Weights of a small transformer language model: shifted keys, learned residual scales.
Each number is 128 + 24 x the weight over its row's rms, rounded and kept within 0 to 255. Layers, rows and columns count from 0. The size above them is the row's rms in percent of the matrix's.

# layer 10 attention value, 96x96, rms 0.238, rows 4-31, columns 0-95
size [ 95  89  97  98  88  95  97 104 107  91  99 103  98  96 100 109  90  94  95  91  97  98 113 104  99 106  91  92]
[[156 165 119 156 139 131 133 100 159 108 154 123 122 109  76 137 169 167 145 123 118 110  91 112 132 142 102 152 136 152 136 126 104 117 148 124 107 123 119 169 143 125 122 145  90 155 145  90 150 129 121 159 174 186  96 111 131 163 148 166 105 155 115 154 112 121 132 166 117 139 151  71 138 147  99 108 130  93 117 128 174 170 125  86 150 122 129 138 123 108 146 110 111 110 109 136]
 [156 146 109  65 129 169 133 147 136 153 174 119 132 142 140 124 145 153 121 168 131 150 133  92 133 139 116 160 113  97 144 154 107 145 114 122 111 116 177 101 113 116 160 133 124 133 143 131 113 143  59  94 132 158 117  91 152 113 123 124 153 130  63 134 157 133 147 163 129 109 122 123 111 117 112 170 124 163 157 137 138 145  78 122 144 156 133 128 120 120 109 142 113  87 100  93]
 [136  75  96 131 123 104  94 137 112 144 104 140 117  91  94 101 137 137 147 146 125 144 147 162 113 162  84 167 102  89 148 172  89 142 133  98 140 148 142 100 129  93 117 129 172 163 146 133 129 107 103 128 114 137 153 161 148  99 117 135 103 128 143 120  66 136  92 135 138 125 105 108 182 121 148 154 151 110 125 133  96 119  83 158 104 105 123 106 117 120 133 147 140 122 114 103]
 [129 158 114 132 112 176 144 104 114 100 151  97 102 119 120  99 132 158 113 129 136 112  97 124  88 108 134 118 131 127 114 138 104  91 143 156 135 130 134 126  93 137 143 146 106 135 162  76 155 185 112 124 145  80 157 129  84 133 150 157  82 129 146  96  87 159 146 136 127 131 100 109 109 105  92 133 156 102 123 150  90 119 158 121 144 149 134 121 130 153 141 163 154 163  99  87]
 [142 130 134 129 134 160  70 137  93 162 113 118 139 129 151 155 136  76 129 148 105 144 120 131 124 105 115  85 120 114 149 146 137 127 100 143 107 126  82 124 187 150 116 152 186 139 109  95 111 155 119 116 138 131 152 128 132 145 119 141 153 145 110 110 136 128  53 144 123 130 110 106 122 146 127 175 131 145 139 154 111 155 136  92 160  80 168 116 119 146 144  82 113 145 133 144]
 [132 160 143 141 127 130 118 117 149 144 136 172 135 150 112 184  77  82 119 130 114 124 146 126 115 150 117 122  98 154 167 146 147 126 182 124 130 141 151 122 131  80 163 123 124  85 111 132 123 113 120 116 149 141 155  83  93 151 130 116 105 107 150 114 138 103 146 122  98 134 131 140  96 120 105 150 127 112 133 119  93 168 134 105 146 149 133 176  92 158 104  94 145 165  87  87]
 [119 125 146 114  84 165 144 155 124 139 148  80 138  89 127 131 165 150 157  90 161 128 108 110  70 179  76 142 117 127 110 142 147 136 143 128 176 134 144 114 150  82  91  89 112 137 118  79 151 111 119 118 120 140 133 182 117 133 110 159 126 124 128 116 132 136 108 120 101 128  88 116 143 152 124 170 170 127 110 125 137 140 163 119  91 112 134 120 106 125 108 124 139 141 149 113]
 [ 97 112 156 151 138 126  85 104 126 157 105 122 116  77 127 149 118 101 124 153 124 153 117  89 145 183 139 122 155 138 154 128 117 162  84 153 134 129 133 145 108 133 134 142  56 119 127 123 133 180 139 123 135 122 123  93 131 156 171 147 129 149 159 116 154 106 144 107 107 122 125 144 176 121 168 169 129 133 144 131 115 117 145 163 164 143 116 164 127 121 150 169  99 159 156 131]
 [133 112 129 137  89 170 168 158 106 122 122  85 143 127 133 129 109 126  93 159 128 145 128 100 120 162 124 127 125 125 112 147  93 142 142 137 110 173  78 144 117 132 106 131 136 141 115 172 107 155 140 111  89 108 127 150 157 119 105 106 162  89 131 117  96 111 141 147 140  87 136  98 176 138 145 142 154  85 157 122 157  94 115 165 168  79 126 160 158 123 110 118 126 135 162 147]
 [148 108 120 138 104 124 179  96 141 144 178 111 117 121 148 157 132 110 139 103  80 138 100 138 161 122  73 109 118 135 131 130 111 176 162 112 144 125 114 152 103 134 107 122 137  93  87 127 142 107 155 134 120 160  91  85 117 159 134 135 145 107 108 173  89  96 108  97 134 154 117 123 117 125  72 161 137 120 134 146  99 140 116 116 116 101 139 141  84  81 142 133 126 129 102 128]
 [122 151 106  70 116 165 118 152 135 117  94 127 116  92 145 144 129 115 108 125 139 150 149 112 147 174 134 140 119  85 115 136 120 121 125 148  96 146 110 126 104 150 117 129 128 145 112 144 175 104 198 165 153 121 170 138 114  94  97 112 144 128 156  83 106 156 123 144 134 122 127 134  97 165 107 121 163 146 168 128 158  95 111 132 109 132  99 131 163 112 114  66 138 115 149 124]
 [ 80  91  99 112 160 132 182 156  75 137 155 115 120 106 119 168 132 113  94 137 129 124 142 176 135 111 106 167 118 149 123 124  87 120 116 154 146 107 129 137 134 102 120 117 110 134 137 144 144 127 111 103 135  95 168 120  95 132 136 167 141 132 177 104 124 159  99  76 133 123 135 114 131 138 118 123 166 105 151 110 131 179 113  93 179  92 132 134 139 113 158 149 137 137 107 132]
 [103 106 123 140 134 141 146 142 129  77 112  75 104 116 104 106 113 131 149 153 114 145 190 109 133 139  98 129 107  95 143 139 113 110 147  73 111 122 147 124  96 104 147 130 150 140 128 170 151 119 133 110 132 119 106 177  92 133 132  99 125 114 112 174  88 156 102  99 132 144 108 122 123 138 102 135 136 114 126 145 115 120 126 134 195 184  98 153  92 124 137 125 160 151 103 144]
 [157 159 125 134 129 101 162 151 139 113 134 140 118 121 132 113 152 119 129 131 146  96 140  90 107 142 140 122 148 107  89 118 144 124  94 120 100 111 146 130 133  99 145 140  93 105 169 142 187 132 111 110 140 173 134 164 147 103 108  89 156  84  95 105 159 142 122 161  99 145  97  91 143 120  91 168  81 155 130 178 132 130 112 109 153 130 143 116 148 127 113 131 109  71 129 138]
 [151 112 133 118 108 128  74 133 138 139  99  92 130 163 125 159 133 127 141 129 116 146 110 124 124 138 139  57 110 166 159 196 121 144 123 169 167  81 133 134  88 164 129 147 127 129  71 107 152 123 113 137 163 150 132 142 131  83 136 100 133 167 123 108 124 139 142 141 127  75 128 126 117 106 164 135 109  80 143 147 102 136 140 129 122 112 113  85 134 125 135 143 124 113 133 111]
 [146 156 146 182 122 161 137 107 175 116 121 125 131 123 140 123 118 150  96 123 141 125 121 124  98 123 109 110 117 156 120 132 108 152  96 132 111 124  76  99 107 164 100 153 133 165 132 157 139 122 118 154 110 151 134 106 151 134 107 103 114 125 141 120 133 131 108  97 153 122 138 148 108  99 152 141  89 181 146 180 136 123 139 146 105 158 124 172 116 140 127 145 203  86 181 121]
 [124 144 146 126  99 121 124 128 146 104 118 106 167 109 197  75  89 166 145 127 148 136  77 141 146 130 122 119 103 163 139 128 110 122 101 144  97 121 120 118 112 159  91 165 144 148 119  99 129 129 127 149 148 131 131 119 126  99 164  88 114 126 113 103 144 150 143 106 151 140 128 122 156 203 116 154  93 150 139  71 133 112 134 134 132 155 133 143 157  95 136 153 110  98 113 115]
 [ 77 121 127 103 123 145 119 125  44 113 111 169 171 139 110 137 110 165 126  98 144 161 144 126 162 154 144 140 123 142 100 148 120 148 100 148  98 116 106 127 145 117 123 136 108 160 140 134 126 112 153 125 108 128 120  84 135 139 132  98 152 111 109 123 140 150 101 117 146 106 125  69 136 155 139 107  96  97 122 130 143  70 100  98 108 132 127 157 115 158  91 106 126  84 151 126]
 [170 161 146 153 151 157 146 152 135 120 145 156 123  98 139 101 158 143 116 116 108 149 138 116 101 128  74  79 144 113  68 117  87 175 156 127 123 122 152 112 155 133 138 137 125 124 143 142 103  76 105 105 179 134  91  79  94 119 127 136 128 132 102 141 115 136 153 142 124 108 137 145 124 138 133 109 167  91 119  86 130 135 135 157 143 150 102 116 108 102  78 139 136 120 143 129]
 [121 144 114 121 109 103 135 100  87 117 114 154 153 131 127 171  86 123 157 140 137 145 145 133 129 133 129  71  84 126 110 162 142 110 145 105 125 133 132 120 119 213 104 145 127 162 151 126 129 103 119 133 141 136 175 106 166 143 152  86 117 136 121 170 140  88 130 138 105 144 139  95 212 119 156 135 102 114 111 151 124 119 119 139 134 122 129 123 157 114 141 147 137 150 148 142]
 [151 148 117 129 114 142 126 116  74 149 129 102  82 130  73 149 116 121 172 130 115  99 134 141 139  93 124 125 143 141 127 141 138 158 121 127 123 122 143 136 153 130 148  93 121  92 119 114 113 136 129 178 132 132 157 133 177 139 146 134 126 161  82 137 105 136 103 150  99 133 121 117 158 192 136 135 103 160 125 154  86 195 135 125 113 157 136 133 165 131 131 126 158 130 151  72]
 [123 108 122 113 128 139 111 131  63 193 125  92 138 103 162 154 104 130 122 124 103  94 107 122 122 143 147 107 147 129 116 184 140 152 161 102 133  98 150 113 119 104 109 163 105 130 135 110 135 172 116 134 143 118  86 148 152 141 101 124 139 163 135 130 132 108 114  95 136 112 124  87 122 165 131 182  84 151 119 118 112 155  99 145 119 148 100 103 158 115 123 106 124 113 148 176]
 [170 116 141 153 130 178 158 101 141 144  82 133 135 127 147 114  79 147 125  98 175  83 178 147 131 147 144 152 135 116 117 144 146 135 139 138 129 163 128 118 152 156 137 118 155 111 136  65 111 113 103 158  99 104 145 101 125  76 112 119 119 140 169 108  86 109 142 115 148 134 107 143 123 112 107 149 120 136 111 138 153 127  94  86 178 139 118 122 171 113 139 131 149 116 134 131]
 [127 124  97 127 126 155 153 128 115  92 126 150 126 125 115 138 146 123 102 138 131  87 136  99 208  78 134 135 126 156 119 103 121 132 121 167 158 129 129 126 100 124 100 157 125 158 122 144 172 133 136  97  74 156 121 136  73 177 144 148 118 148 114 137 176 117 154 108 105 119 136 127 125 141 137 177 133 124 122 107  87 112 168 124 130 124 120 128 130 114 168 125  78 126  88 128]
 [138 142 108  97 129 145 141 154 142 199 130 105 155 138 137 130  68  94 106 143 133 131 125 131 112 157 111 123 114 138 128 149  94 135 127 165 122 185  95 154 133 172 112 125 165 165 134 130 146 129 133 122 116 151 116 151 154  83 121 124 107 134  94 132  95 146 146 121 149 100 103 109 126 117  97  99 138 138 110 135 169  80 133 121 158 134 160 103 128 102 129 101 135 153 136 192]
 [190 118  89 117 158 144 113 152 146 105 126  90 164 132 121 110 124 118 157 102 118 132 150  74 121 125  98 167  58 156 112 138 168 104  62 118 134 151 140 114 138 140 128 131  99 153 101 130 117 156 126 152 151 103 103 128 148 118 126 119 114 116 107  94 136 145 129 132 149 144  86 130  95 129 114 103 125 103 120 120 121 113 131 120 119 113 150  94 118 171  96 131 102  94 119 169]
 [136  89 121 145 105 128 108 146 149 127 108 135 136 114 142 110 167 136  61 128 133 145 140 157 151  97 106 142 158 131 114 153 167 104 121 130 133 140 132  89 140 144 148 109 121 138 159 153  95 149 167  85 101 132 127 175 150 130 163  88 117 116 120 110 143 126 153 101 100 105 132 121  98 151 177 112 119  88 100 155 173 154 129 152 152 141 144 139 176 106 117 111  96 104 122  94]
 [167 138 142 155 107 124 162 109 109 132  74 120 167 128  86 133 157 129 145 145 133 113 142 127 183 147 119 137 172 169 120 130 123 153 123 143 140 101 111 108  82 142 139 155 154 107 179 118 181 103 151 121 124  89 147 123 157 142 108 127 169 126  95 123 163 113 143 144 135 155 152 132 105 140 136 110 131 143 133 151 146 130 167 129 105 121 192 104 128 108 141 137 103 152 109 158]]
# layer 10 attention output (transposed), 96x96, rms 0.32, rows 4-31, columns 0-95
size [ 88  92  93 109 118  92 103 109 106  97 112 103 103  99 102 105  86 100  99 106  99  96 111 115 114 109  96 101]
[[148 163  98 132 135 157 170 152 143 131 119 148 137  91 121 110 100 149 138 171 136  98 159 133 164  82 156 138 127 125 129 143 191 162 162 128 140 125 119 173 122  82  92 116 142 128 130 127 169  94 137 129 157 140  75 133 145 128 139 111 167 138  96 142 161 119 122 148 119 134 132 124 162  95 137 117 102  96 151 100 113  99 178 129 121 122 111 109 112 121 115 123 133 136  77 130]
 [129 120 138  88 134 161 133 151 127 120 109 155  98 129 134 119 115 157  99 142 133 162 101 134 152 123  97 135 148 108  88 133 121 143 170  91 131 142  80 126 100 145 157 164 142 112 129 125 157 165 128 126 129 171 133  86 143 106 144 110 160 164 119 172 100 138 119 116 195 139 114 129 172 113 125 107 133 133 125 114 137 103 115 158 154 126 135 111 173 123  99  94 106 174 140  80]
 [137 115 113 158 143 143 133 111 137 124 157 164 130 104 143 130 110  87 118 147 161 145 145 150 111 127  74 134 100 129 132 119  74 151 139 181 127 134 127 136 147 119 110 105 132  95 135 122 104 119  98 149 143 112 118 117 150 117 100  98  96 121 175 132  99 149 141 115 111  82  91 133  97 151 141 107 108 150 142 102  66 181 100 175  93 147 117 100 141  94 127 125 141 160 118 136]
 [118 127 108 128  94 173 158 110 142 132 137 124 111 141 102 126 157 133 145 148 136 105 132 134 121 135 133 166 112 120 114 151 136 141 131 136 170 169 102 181 160 132 177 163 164 134  91 134 141 122 112  83 133 105 135 159 127 163 123 149 141  79 120 147 128 132 136 116 130 153 145 101 148 123 102 152 154 125 144  48 118 104 135 106  99 122 151 137 146 166 170  96 147 155 156 155]
 [119 137 143 111 110 107  69 142 159 101 146 103 129 160 152 125 114  76 137 131 114 124 147 120 118 141 160 110 126 129 183 133  98  80 166 116 129 130 139  83 156 120  69 126 108  92 152 163 125 173 144 113 162 153 107 115 138 142 127 155 139 135 125  93 132 128 150 149  99 128 104 129 120  97 143  95 131 118 145 148  74 147 117 150 156  89 135 151 130 108 139 139 139 155  96 101]
 [100  94 172 139 119 130 123 125 134 175 132 151 118 158 120 154 168 178 129 155 138 143 134 148 142  91 136 136  93  86 135 116 143 103 138 100 113 140 123 172 120 122 141  74 101 120 128 129  93 126  70 148  93 143  87 155  71  92 161 163 127 131 144 134 109 139 153 120 126 133 111 125 120  95 128 184 121 118 110 130 156 118 155 125 107 130 150 130 120 143 146 161 118 110 157 109]
 [128 128 124  99 126 151 153 125 140 156 139 142 123 192 104 137 125 107 140 107 177 129 153 173 131 138 149  87 183 140 170 135 156 115 151 115 116 188 144 124 145 102 126 107 112 147  86 133 117 121 110 146 131 119 123 102 147 104 131  89 143 137 142  99 147 150 124 142  95  89 101 114 120 137 153  97  74 175 125 172  96 150 107 164 105 138 146 121 118 137 123 110 113 127 141 107]
 [ 95 160 128  98 154 135 130  97 107 141 110 139 133  87 167 105 107 117 130 124 116 140 111  92 106 171 177 124 137  95 126 142 173 111 176 117 157 122 110 114 106 137 160 177 108 112 127 155 138 120 138 120 136 128 116 125  82 149 148 158 117  84 119 138  87  94 112 104 109 129 171 143  98 124 124 115 180 140 153 125 137 168 131  89  84 116  91 144 131 119 131 156 118 151 132 136]
 [135 142 129 123 137 139 140  92  89 199 164 187 146 102 153 127 137 116 129 135 113 147  88 119 132 170  67 117 156 122 145 110  82 127 133 124 107 100 146 123 119 137  95 130 138  79 113 148 167 148 145  96 129  84 166 125 154 144 101 147 143 100 113 104 140 138 142 132 149 108 133 130 105 120 118 151 119 162 149 115 131 148 130 153 122 118 149 108 109  89 107 127 102 177 115 147]
 [125 151 116 173 127  97 138 179 115 131 128 101 117 155  93 190 137  88 122  99 138 138  97 121 152  94 137 165 130 143  95 178 105 104 145  89 112 130 124 134 121 115 133 112 120 156 127 118 115  99  81  91 130 148 138 126 155 112 118 153 137 112 141 121 107 137 132 140 170 154 118 107 197 128 161 114 132 110 109 130 157 123 127  69 132 156 130 100 137 104 115 138 148 115 163 140]
 [143 116 135  98 114 139 117 130 135 119 134 120 146 142 138 119 152 124 123 147 120 152 155 101 104 122  65 160  70 110 100 137 138 106 159 114 141 160 149 158 111 134  83 132 111 107 142 112 131 126 108 161 173 148 176 126 104 102  89 109 158  81 200 104 123 124 154 139 133 142  87 132 111 130 119 121 151 128 154 172 138 103 135 159 121 162 160  99 100 117 140 113 120 121 127  97]
 [ 74 147 168 157 133 118 148 177  97 103 171 176  91 171 139  85 137 140 119 148  91 138 122 123 142 147 110 120 102  69 144 135  85 154 115 124 169 134 137 126 131 117 114 151 149  86  95 148 135  97 111 130 127 107 121 126 138 151 125 141 139 133 115 111 165 106 144 136 141 112 136 153 118  79  99 125  99 163 140 111 140 128 130 176 130 124 134 138 113 138 140 117 137 167  90 115]
 [135 116 120 131  78 151 141 153 122 146 147 160 100 133 138 101 132 150 106 114  97 157 129 115  96 108  72 115 121 117 136  93  75  81 143 140 113 159  84 172 130 121 145 109 131 136 116 162 163 167 157  92 126 114 167 157 109 137 124 100 123 110 162 130 129 108  79 118 122 125 120 101  83 122 118 128 127 109 130  98 152 103 125 157 119 147 166 134 107  95 108 117 110 140 156 161]
 [138 151 128  71  86 129 131 126 137 127 117 159 134  95 114 135 144 139 116 120 134 118  99 167 121 129 146  73 114 148 118 108 156 153 146 110 140 152 123 154 102 108 137 162 160 117 172 118 129 141 172 153 108 127 140 144 188 128 128  99 173 142 132 121 142 180 138 156 161 132  98 112 147 133 140 115 136 159  88 126 115 167 123 144 133 153 164 163 157  87 157 129 156  91 132 109]
 [127 102  92 161 130 161  77 145 152 182  97 141 124 129 162 150 119 151 128 110 150 150 104 150 136 143 154 109 131 110 158 132 136 100 154 106 140  96 104 118 142 123 108 154 116  81 134 114 154 110 108 178 158 150 176 118 126 148 118 102  85 148 154 148 123 114 148 125 115 109 148 126 166  83 155 156 125  77 137 127 121 145 132 111  79 115 122 106 100 129 171 142 134 105 120 117]
 [151 128 109 144 123 139 118 156 189 138 113  72 189 138 136 126 144  84 117  89  75 149 117 107 119 135 115 123 155 131 117 111 164 143 149 137 124 153 128  97 107 143 155 132 112 127 137 152 159  95 139  96  82  80 138 100 113 126 129 149 101 111 168 151 132 132  81 144 185 124 111 127 153 119 124 124 145  97 107 132 105 108 115 148 136 122 150 166 138 117 137 134 122 152  94 147]
 [ 82 167  99 114 131 148  97 125 187 119 132 127  93 110 116  99 119 135 140 104 128 130  90 114 133 111 140 135  96 128 165 144 145 150 145 151 151 104 109 133 151 139 123 129 144 115 164 131 122  81  80 137 158 158 161 124 174 127 122  89 147 148 125 140 132  99 124 187 137 105 137 128 141 114 129 139 148 107 147  91 122 120 106 121  55 151 133 112 148 116  87 118 106 140 165 152]
 [105  93  85 121 156 116 106 141 132 110 158 152 143 136 154 103 153 147 106 103 105 118  98 123 135 173  77 102  86 150 139 152 169 112 122 155 117 116 143 139 131 108 130 111 119  99 158  83  90 135 143 148 143 133 130 123 137 192 181 110 127  84 141 110 143 129 149 142 167 118 133 149 165 127 117 124  96 115 112 132 119 114 110 144 129 106 140 130  92 101  99 101 111  98  79 115]
 [145 119  98 119 167 191 170  86 126 144 157 177 118 102 132 136 128 130 111 122 119 113 133 142 180 111  97 120 118 103  67 166 120 122 137 133 115 152 106 135 146 136 130 106 132 173 148 125 125 125 138  80 127  99 137 155 122 143  76 104 122 169 113 148 136  92  96 123 118 147 124 110 139 128 146 124 143 101 148 138 121 105 115  97 167 117 149 103 144  93 125 120 178 136 164 132]
 [132 126  99 147  94 103 143 100 109 131 147 117 134  94 126 152 134 179 107 126 104 134 101  82 115 120 173 129 142 135 102 162 119 143 135 112 143 104 128 143 165  84 116 140 112 149 148 195  94 128  99 105 122 114 134 103 136 137 104 144 103 133 143 123 106 125 174 165 114 132 122 146 190 125 157 130 155  77 168  84 151 115  92 135 141 166 122 138 138 112 120 109 120 123 100 142]
 [132 118 117 166  85 126 152 146  84 111 126 138 103 158  84 121  79 131 160 151 119 158 166 141 141 105 157 107 158 113 114 101 142 104 103 145 109 123  72  79 170 152 115 150 144 104 116 152  96 164 129 140 142 146 188 141 125 152 143 144 108 131 144 117 129  82 127 110 109 141  91 115 131 141 138 106  93 142 106 134 123 121 124 169 141  96 121 161 149 129 121 159 104 116 149 127]
 [149 134 102 143  97 168  99 167 103 135 107 189 146 125 162 145  87 118 100 127  81 160 130 130 126 124 127 100 143 128 122 136 140 114 130 135 103  94  93 113 154 172 101 127 118 143 132 140 127 154 171 142 135 128 120 116 178 133 140  98 107 114 121 138  63  93 142  95  98  96 123 139 141 131 115  83 105 156 112 139 116 161 121 160 130 114 141 139 125 142 163 128  93  94 113  99]
 [102  67 109 118  95 149 151 151 172 127 123 141 102 101 155 125 127  76 126  87 118 179 140 129 113 173  62 163 106 143 128 147 113 158  99 112 140 167 134 123 127 142 117 112 152 129 104 148 121  72 115 140 135  81 103 143 137 131 102 125 153 116 150  95 118 152 107 118 138 141  95 161 144 111 101 145 144 101 116 125 141 121 145 145 122 125 121 142 133 165 148 104 131 150 132  92]
 [ 99 133 118  85 167 156 117 142 116 101 199 125 157 122 134 103 152 111 153 121 112 120 131  78 143 138 145 161 117  83 110 151 125 155 162 112 145  61 139 120 157 122 150 160 136 141 110 152 125 142  87 142 134 133 142 148 140 184 147 141 162 113 136 166 131 128 126 158 104 138 138 165 152 151 137 150 123 122 120 106 141  98 134 115 104 108 174 150 112 121 100 123  98 156 134 114]
 [130 117  99 144 139 155 118 152 168 125 172  96 115  95 137 163 131 124 121 153 106 115 110 110 104 134 111 143 103 138 102 144  92 162 106 101  98 161 168 159 110 102 125 105 107  99 123 142 137 148  78  97 131  72 115 123 155 108 115 130 123 165 148 141 108 126 165 122 102 156  99  93 150 116 172 124 119 105 161 129 134 130 156 171 127 135 108 161 122 122 102 136 147 152 102 177]
 [178 141 156 124 137 150  62 157 140 136 121 141 109 140 104 113 141 142 105 126 111 133 143 146 141 104 144  93 137 163 117 162 129 134 118 146 106 123 164 105 111 110 171 125  91 199 131 106 112  98 145 130 142 118 128 141 101 135 149 116 169 114 127 116 139 119 157 136 148 134 143 111 138 138 172  99 122 140 168 123 102 151 128 156 142  91  71 108 142 148 131 158 155 122  68 119]
 [134  98 125 117 121 119 113 128 127 118 115 176 135 108 104 128 118 120 131 138 121 123 129 120 133 166 149 115 151 144 122 106 124 127 119 126 144 120 131  84  90 133 113 101 146 115  91 137 111 139 156  89 118 160 168 125 120 183 129 177 108 102 124 113 135 110 186 175 106 164  97 163  95 132 140 130 118 168 135 164 135 148 108 213 115 102 154 102 107  99 131 120 109 131 102 105]
 [122 121 145 105 147 123 124 122 145  78 122 127 179 131 107 124 122 121 139 120 106 136 126 147 106 191 156 101 146 133 160 154 127 107 140 114 176  91 143 121  92  73 143 133 107  80 153 144 142 138 146 133 180 119 123 148 144 128 145 108 116 128 140 137 125 154 119 103 152 155 113 105 141 155 158  88 117 119 115 177 168 166 149 129 137  77 167 118 156 151 133 133 138  96 117 158]]
# layer 10 attention query, 96x96, rms 0.22, rows 32-39, columns 0-95
size [ 70  83  84  86  83 102  99 103]
[[166 103 140 141 148 123 159 101 176 102 164 109 112 128 135 134 157 130 103 115 135 113  95 107 107 180 146 118 130 102 167 157 113 131 115 163 130 115 130 110 143 149 136  99 125 110 153 137 117 101 131 113 155 142 187 144 104 115 129 142 179 107 140  57 139 120 165 154  98 170 160 133  94 128 113 160 122 143 136  99 146 145 126 107 162 140 117 123 107 115 147  85 159 139 136 118]
 [124 120 162 164 106  93 133 157 150 129 117 145 139 162 108 100 100 151 151 139 107 138 126  95 162 113 137 126  80 144 133 130 101 125 164 162 119 116 165 104  90 152  99  95 159 129 160 114 148 121 131 163 114 141 123 111  74 151 155 133  94 163 110 111  99 130 115 109 115  96 117 111 133 119 122 109 121  96 116 153 111 163 126 180 164  76 147 119 158 111 157 135 129 126 115 173]
 [136  94 134  80 124 131 140 114 179 133 102 137 170 118  81 115 106 148 113  76 124 165 128 139 135 157 126 118 122 151 171 137  80 109  93 150 116 139 175 128 113 110 151 107 113  57 143 144 130 114 152 136 165 129 117 125 146 116 134 119 110  89 120 142 138 135 104  98 125 142 105 127 126  97 141 178 131 100  91 156 113 137  75 116  96 149 125 138 119 135 116 122 104 134 125  95]
 [118 117 103 106 107  97 209 131 154  81 113 154 137 104 156 128 125 135  71 119 160 155 106 143 175 144 126  90  80 131 107 161 131 148 132 117 112 116 146 124 162 129 179 152 109 119 154 122 133 125 123 109 100 111 168 113 120  77 136 107 124  97 111 148 144 134 115 108 122 152 101 143 147 126 152 139 119 137 160 135  97 118 131 125 143 167 121 167 127 129  92  96 129 153 145 119]
 [150 148 142 138 129 101  92  95 139 129  92  96 122 172 119 142 106 105 121 103 142 110 153 128 100 156 109  63 151 126 150  86 123  78 138 141 117 101 133 104  83 110 159 129 149 123 135  67 102 131 107 141 134 137 150 145 115 151 136 139 122 126 113 110 130 147 152 112 122 124  92  92 138 121 143 113 148  87 102 175 131 121 136 101 121 150 154 125 119 162 156 182 125  89 153 148]
 [116 116 119 107 131 145  67 116 132  89 102 116 102 142 168 112 141 146 128  96 102  83 134 114  94 127 135 164 121 121 151  83 158 169 145 119 130 120  74 153 124 149 109 115 137 141 138 127 138 149 126 141 129 155 102 148 137 168 131 120 104 126 145 133  90 110 106 148  98 137 116 116 126 128 143 181 183 114 164 137 155 125 154 111 127 148  80 129 106 127 169 169 130 136 138 180]
 [ 81 169 132 123 145  98 114 133 110 143 155 109 149 117 109 149 121 164 116 157 133 159 114 132 100 133 134 129 142 117 137 167  89  97 113 147 117 125 152 111 139 103  98  91 121  54 102 111 116 139 148 134  95 114 119 119 128 178 106 181 151 148 101 108 109 146 127 151 174 112 154 151 112 123  99 124 130 128  81 126  97 114 111 122 116 127 139 136 116 167 153 129 157 150 158  77]
 [129 123 122 123 108 158 134 129 114 129 118 140 103 138  87 114 152 148 137 164 102 118 117 133 119 117 133  99 122 132 135 126 126 159  97 130 100 128 122 146 142 144 143 158 132  57 148 139 135 111 153  88 153 101 191 144 102 157 107 142 138 142 154 102 120 163 179 132 186 130 125 123 120 149  88 143 123 154 159 147 165 126 124 207 147 146 108  89 154 110 139 126 135 158 130 135]]
# layer 10 attention key, 96x96, rms 0.219, rows 32-39, columns 0-95
size [103  75 106  86  89  85 110 114]
[[100  89 115 169 142 144 124  96 100 136 116 126  95  50 145 127 138 104 163 107 135 161 144 129 119  85 105 111 112 124 126 103 150 102 123 102 103 101 141 166 141 123  76 175 122 159 134 155 130 157 134 123 159 117 135 129 176 146 140 126 128 103 161 165 127 120 132 107 164 129 147 123 108 144 124  81  80 100 128 146 139 106 131 148 143 163 167 125 117 129 121 127 101 124 152 111]
 [147  87 124 132 112 123 123 142 142  66 108 169  96 132 172 137 149  94 104 151 128 149  92 103 157 155 134 125 107 140 142 167 104  98 149 148 108 158 182 191 113 117 113 144 104 144 101 140 106 124 162 143 122 152 181 128 100 103 143 136 159 130 145 125 127 112  95 146 155 131 118 138 101 110 144 106 124 103 142  94 140 114 117 133 174 138 120 131 117  84 141 156 105 140 111 112]
 [144 132 144 129 137 160 167 140  67 103  89 152 124 142 136 159 189 123 120 134 110 152 124 139  92 132 125 114 131 156 119 103 151 148  92 123 120 126  96 111 145 121 107 142 121 105 136 155 151 106 118 127 147 101 172 139 140  95 171 178 107 134 148  99 130 149 152 101 122 101 122 103 165 138 115 148 139 109  92 124  98 105 161 179  89 131 141 126 100 132 122  93 140  88 163 136]
 [109 130 109 206 160  85 121 147 138 149 122  90 124 122 108 119 111  82 166 121 103 152 156 177 159  96 108 131 129 111 108 123 149 133 132 131 124 143 154 147 173 106 112 157  97  98 107 163 101 132 127  90 161 158 124 147 167 170 111 118 123 143 127 146 102 140 152 151 132  94 141 138 165 145 100 155  93 106  96 136 119 100 139 141 121 129 138 146  99 105 131 147 131 132 105 141]
 [153 104 142 138 134 129 160 158  74 131 114 158 128 142 138 139 127  94 117 103 142 122 144 120 109 125 153 174  98 116 136 122 132 128 107 142  91 104  79  99 118 127 130 137 162 101 135 152 186 117  84 130  98  69  99 150 141 128  98 123 125 114 115 116 141  93 110 103 121 171 111 119 142 142 109 175 126 182  91 137 111 132 100 117 161 122 128  89 132 151 125 117 115 157 103 163]
 [117 138 159 159  90 149 135 148 160 136 138 178  82 128  97  96 165 106 175  97 128 118 120 115 136 149 131 148 106 131 131 170 142 160  97 132 140 152 141 151 181 144 109 133  95 155 149 128 193 111 125  98 120 107 100 159 176 137  80 128  98 125 118 121 111 132 119 157 123 133 148 145 118 114 130 146 142 134 126 120 169  97 141 139 147  95  98 127 153 135 132 125 123 161 114 171]
 [126 142 100 124 159  99 157 148  85  85 160 138 108 130 114 102 111 112 159 119 153 153 101 122 149 155 175  74 120  91 137 169 135 121 146 134 148 122 105 100 155 154 142 115 148 105 109 132 124 107 132 140  98 114 170 165 123 205 136 147 140 141 114 139 125 173 135 126 123 160 109 107  90 110 135 144 111 129 138 158 144 120 143 110 148 150 126 157 111 149 139  82 116 134 153  92]
 [115 107  98 175 116 134 147 170 144 111  96 177 142 112  74  92 121 121 156 117  85 145 126 188 179 127 120 107 148 140 123  93 144 136 118 135 122 124 107 114 125 139 113 172 142 115  98 141 107  89 155  92 145 114 156 147 166 118 136 136 135 103 108 108 110 102 151 135 147 135 139 132  93 170 152 113 169 135 132 140 131 139 124 149 111 107 169 115 106  87 165 139 138 137 134 148]]